{
  "num_hidden_layers": 23,
  "hidden_size": 64,
  "num_attention_heads": 2,
  "num_key_value_heads": 2,
  "head_dim": 32,
  "intermediate_size": 256,
  "vocab_size": 6796,
  "hidden_act": "tanh_gelu",
  "norm": "rmsnorm",
  "norm_place": "pre",
  "norm_eps": 1e-06,
  "positions": "learned",
  "qk_norm": false,
  "attn_scale": 0.177,
  "bias": "all",
  "tie_word_embeddings": true,
  "parallel_block": false,
  "init": "normal",
  "init_std_qkv": 0.0625,
  "init_std_o": 0.00923,
  "init_std_up": 0.0625,
  "init_std_down": 0.00923,
  "optimizer": "soap_variant",
  "learning_rate": 0.00886,
  "beta1": 0.95,
  "beta2": 0.95,
  "weight_decay": 0.061,
  "lr_head": 0.0101,
  "max_grad_norm": 1.0,
  "warmup_steps": 200,
  "schedule": "wsd",
  "decay_fraction": 1.0,
  "decay_shape": "linear",
  "final_lr_fraction": 0.0,
  "batch_tokens": 32768,
  "max_seq_len": 2048,
  "doc_mask": true,
  "train_tokens": 124500000,
  "max_steps": 3800,
  "dataset": "wikipedia_en"
}
Each number is 128 + 24 x the weight over the matrix's rms, rounded and kept within 0 to 255. Layers, rows and columns count from 0. Numbers have three digits each.

# layer 2 MLP down, 64x256, rms 0.166, rows 0-63, columns 192-255
116118133118120150132102114110102122053127148142096137129102127122046119138087128132120178125119143125159127133170094222140107095092129131087103125147110118194126126119119113095105141156139125
134150133099155142091129113120099105150158090144152139135128124120139123142108153130174117130127142132162122154101099114133134115132109148128158186161145129111114083143070143104182129118159116
107125139127128111137127114129129149174145137127164141153120149137093096121122163136106112142125124127104132107110157131140140117134102137113114127116101136168140138137122139122137148093109121
159094128115195143113130162084152186128141154144111156126147166114140091109144129150141137158108134157097125153110212096138178141103181195108144166159113109071173152120130148167143093150131108
170182124072123135127102137215085116136112111058144137105113123123183117142109154134117155132105116125105123145085123115123168133170173149129106123153119098147119141143075188147104136167106133
098180142092151149184154144132090080162098147140096204116128098133118160145087168132108106132134130138139124112136088121133121132170131089134115132143128123100118090142164158130150108128150143
121145117119110137136129090081110115100107157084153088129133114130096152141130096130141127126119139131117123088081139126125153142149104063142146161096126143097146104115126141097070113131146144
082098091177154131141106109091136153132116153184150135132129166150111109106121162118122109105132113119163133120161170171082161141137142163138162128098106129099129135117115097114106111112116109
156187129149125096146175133142164121107139160106118114106152159134141133062116159131133161147121144145175128111093176105137130136145131146158166131129191114071105128105131125114139099115099120
111078139109127129141117118145093100175155132134143134126150077140126165136113135131138124108128143107125140107136064134071161115180135114135113164127132116087149129143091117121160098132163149
052130158128121143114121091044108145108130116098122105115130081115137136080122111145111122108118125123144149137126104089125103136174106134108131165131133138132137080110119075114126127117147157
168158096109137118154122140140123123122139156114153106138131148117181142153131125128137144120162118131181133145110131165134167143139160200125140080160118116153130145156141135146069110150164122
136210105163157109151097122183149069154115132103144166153135189106179101104145119138129106135141122145136098140150040171127161132108133116125133107102127128126152130129128116132126149195106123
083130134119140136158128124142180143105121145146146144133126129118170117119114079116121136134158119107163138132103175125066101154124113152125139114109090152150121118128114132146131155113160136
129167153109136120130116133119114126084132122120096114105114105089131107120192167126134116101135125104117124149133074109139144126126146099143077181094118148144098131106109152170100147154155118
101080118115125105077091148154108151116132115104100117143134129139131115119149087130123154126119124123085140124110171048131135127132129153120140137129125097117145132132178128148171106143143142
160042106169100041195110161170164122168117161080081121144124189118115127120151084101099130097143133115108112122079191110130111129126179115126140071152134156166103166102153109173162173154096129
066146132129104149160089149127111113146123166130117145141122133143106107088113165114129130102133122121108129122158122165156111140176097121125123055117135128162118116109140116102122158117093148
142161138202118128158180126051168116132134113144113113135137153107106077140148141116136092120154127113141117138148121126153105153102121102138126132078147122102120087141073093143148176111101125
169161107128172152130182113096093141120125132199097128139132121120110128120143126131145127109134118123088127135087104125144129153110122190104124129117164131163149131127117113148103141131147124
104107076109117169128117148161102094088128128147111158164139084096177122144100116114175114123163141122138146140054191082064099134163111101100133197100142105143153097100127147103141073111137133
116213151150159206132126129069120091111141109101126150178131098095112123127115094142176113133154121121138116106125161134145116121131102116097136173096140109112169065134136074156135131133159131
111125145141215119094108141133173126154124113083149118106117152113139119138132146116131135115159121121147117108149085134100117126143114128134115146158113138138136073138115134153100137138150127
120133128164079123112077135112127116140088122129116129148126144128093141110124098131140156102105125150130113131094101117095141137128144154126095148133129106137099154123122102150128102192164123
113089132075131140104173128159100110155107127142146129110118106127155164098112128135117131131123125148141118173142090090115117119140101117145154122139154153109119133132116117131133134113117145
052143120150113126134078125131102165148100113107122131127129163130157108152161126135102120137104107135176141104114103060140099131133148131097104133126129111105111110136143151127097117180118145
104096099139102072123130087107150133143111135136131081107118145128118099116095127132147103129131104122189136126146178155116121139146106127132127134111153129123120088144109144118118136102139132
132118109125147127125097118088092133136149129160161068114133122107103114142131139142133119123133130146166127118147109177168120129142108089120132131114145154143150106097081133123114126138113123
159122126095091144150116135160124148121111125103150149164132128105156100102118104108115147123153134137082122192167193143125111135128151142127135097103111141138087157129161102155123130159086127
157170125110135137096126069155105127145119110087146091120132085100157145098118085140137103135112112112141124138138117139141152118154117111163102145125128086112140132131158185131156108152164123
118128157131105123135137143163174111104143105130101157176116134127118131139106146132161130152111126116103132143089156082093136117137159147103102146107102096130137151143120124137161129132100133
129114141166177137132092120117159126099103126134107118129105131115104093138115101132157100139138116125132139123142180105106106118132125130122126138146119100117130053117094047131121125123123117
074124118084097127106109108133129124072126110140151147161122155159103131114139142126163110112116129126173154156168110142126111112142100191121135175128124120098159097144094096130082125101131138
148097110163138104066151132135144151072116113109132120115132132123146147100120155118181124144161117122150140127177075166172147140158139152125130194140107124160148129104100109140134118155142100
172128126143137092133117141137198124145129116162149178126132138123117102099104118140150117152116123138203137143155132162086119124165157185124130123132140121136114093120088144144092116129111117
114119114117129097100165123142117115126162136148173111136125113141146136117117143117109125141145131109108144175129160151126089132157076129135152180116118139137098132135116133100116132106112118
109066117143060102151107147130088145069085153072128123106124122114142124128140081111141186131137117135126132142077172105155122154153143154158097121146124109115127168133096145159156153141112143
091103155103123117156154108149100116157140123153085115091121090111160134155153073124138155129133118106150136118119118109162094138119104110117102166123117181194105141103155162082151147101181138
103109110144092127100134108116122110104146126132119091119124084159147144159088140114128122110113150131147128144104118119161123105142104166130163130124132156139152183119123124123133098136121117
065111142094205192094138112107141119150123088102149135103136130121083160155104130128121114161120140133062118134171131108135139111108093087127148140142144133067127106149140110104119099143113121
110128093114107136095069114175133119158136113085093083094139110106137126138147074143096132149119112142086141141103169141094146114160147152130105200124114076147160145119150117116119081160134106
129082136102112081118075138154085143091140125120109146132119102128171122114130156143120124156075118126126132157127152123141170089134104179122112145162131106134141123147112091166133115109130124
107123140076131111145079117163142189115102139143157115154100110136099115123113150120135126103101121124119114129129177151147175119162138094136125119143118139122093142117093117173132135106133126
118117121087138170107123127131143152115100119082162114156125091124149107146122128128143167130132110132186118136118187146095150111125090113112131125122123124106112142141143135116134096138123133
168104122161110110106134127118115161124135129145142119127136161131135154105125124119150124120150133120103137108097193116165135137122111137139125131128140165134126142132131155108123125132128124
147081142137139120190146162097153123092088168104137135143108147145045121133132117159130113146103134136119106080175109145121142122089142139134120067085154143096142084136113106139119152099077146
102202145131192179121138132129146121181152092121146129105126160120069095137102126157151105131101127125127134114140179163103142126123103138116123119115116120091130111167163115121143088109103133
141156053094082136097110134133149151124148121144119128106147107140104126150147086110134141126124144116128133136125064159088135115137127107092152166141112101150139130160136095129116096130118126
182161121161066098122086127120127138134126077102140163135132126119130111138129118140129147154134138143138109130119098170096121133168166058136166121097179074069130077106115103096091123153107132
139191155151173109128132140116083126089102150103116151084124111120137164130123191147161098102118118141103117095129107139104186148130137137137130153156152131142112130112114152133148134154161156
126147125130144190143096145065137089131122164082106138118114180120156102128132108132126159114124109117156131136105153091150106129129136140141110132128105113122107132109130101142133139136146134
113103127145145137118104114129086071144137113113139162114115102112097095151052129145133121153118130136120127162124184021162118127160091103104140135107134125101149107086084115141099121136117127
158119174183122131091176130116114131097130110125144088137118119123107114119108113139151100135107131117124133086113228170094103128102092127130126140123125159145130143112157117099132100115126134
180155124096140128159124127152168115115167143130113075105126136111127142139130097142073139152119159125156132142166073101109133122125178072151126119124137130124096141121123159161129140122147111
128165172101140099090174102120131143096119134118133108092117113132181097121107148120117083121125097112142151124167104073174154125131120146144104106165108118143122142155140115170141113156200117
137146074151152163123127145110131122220123126128115109116144152124118122151152130102133095111184124123058116111113103114105124139135172098104149171086122101143145142102126157114174128145093130
110131140153137152164104136155137122119088138114128069147124110135157163126102104129115182123141106152122129167120123096152136142122109089120115090132116133165113134132124144131139135122127132
133155128140139096124155134156130137098145127133124186127130124131146160119112168102134131117187149114077122105157156136073091124103146158137144120144150169089133168118093156123092145108103119
098145158111166135143118102124139148159096136164128100153118131134124111104120134132103151110115107140109122171130125109148131128122100082107155093141084113103140112150172090166171130153132115
184167125119127148149116109166131123127132144120091106152127109139161166133144118091129164122122134101129133174140169129109157126144137175153123114115119157154129147164114139176116140113122090
148132155093085168130166122058092095169103127131132096144121110145099096140123097107111113127087116119083113107117078125134131147125115133099146140118126119163154101138109091084139132088120122
136100135172104153087120105092090151128138108093132149130135120135108083092112122113132145145139132123092156127108124165106129148116128158128132143124097123113138100135108141121095138138109107
138128133082121081166170123165145105107142151082160162132121090143103121088070102145149112117151137124131140137117131149157136141162099129152121103112126132146132141126149142131097165126128140
165109116104141126120158132126155132137137084088168172117126110138151142153109133135091159134108121142120119111169167148119176125125173092144139050152109113136118115135109142135109123156107128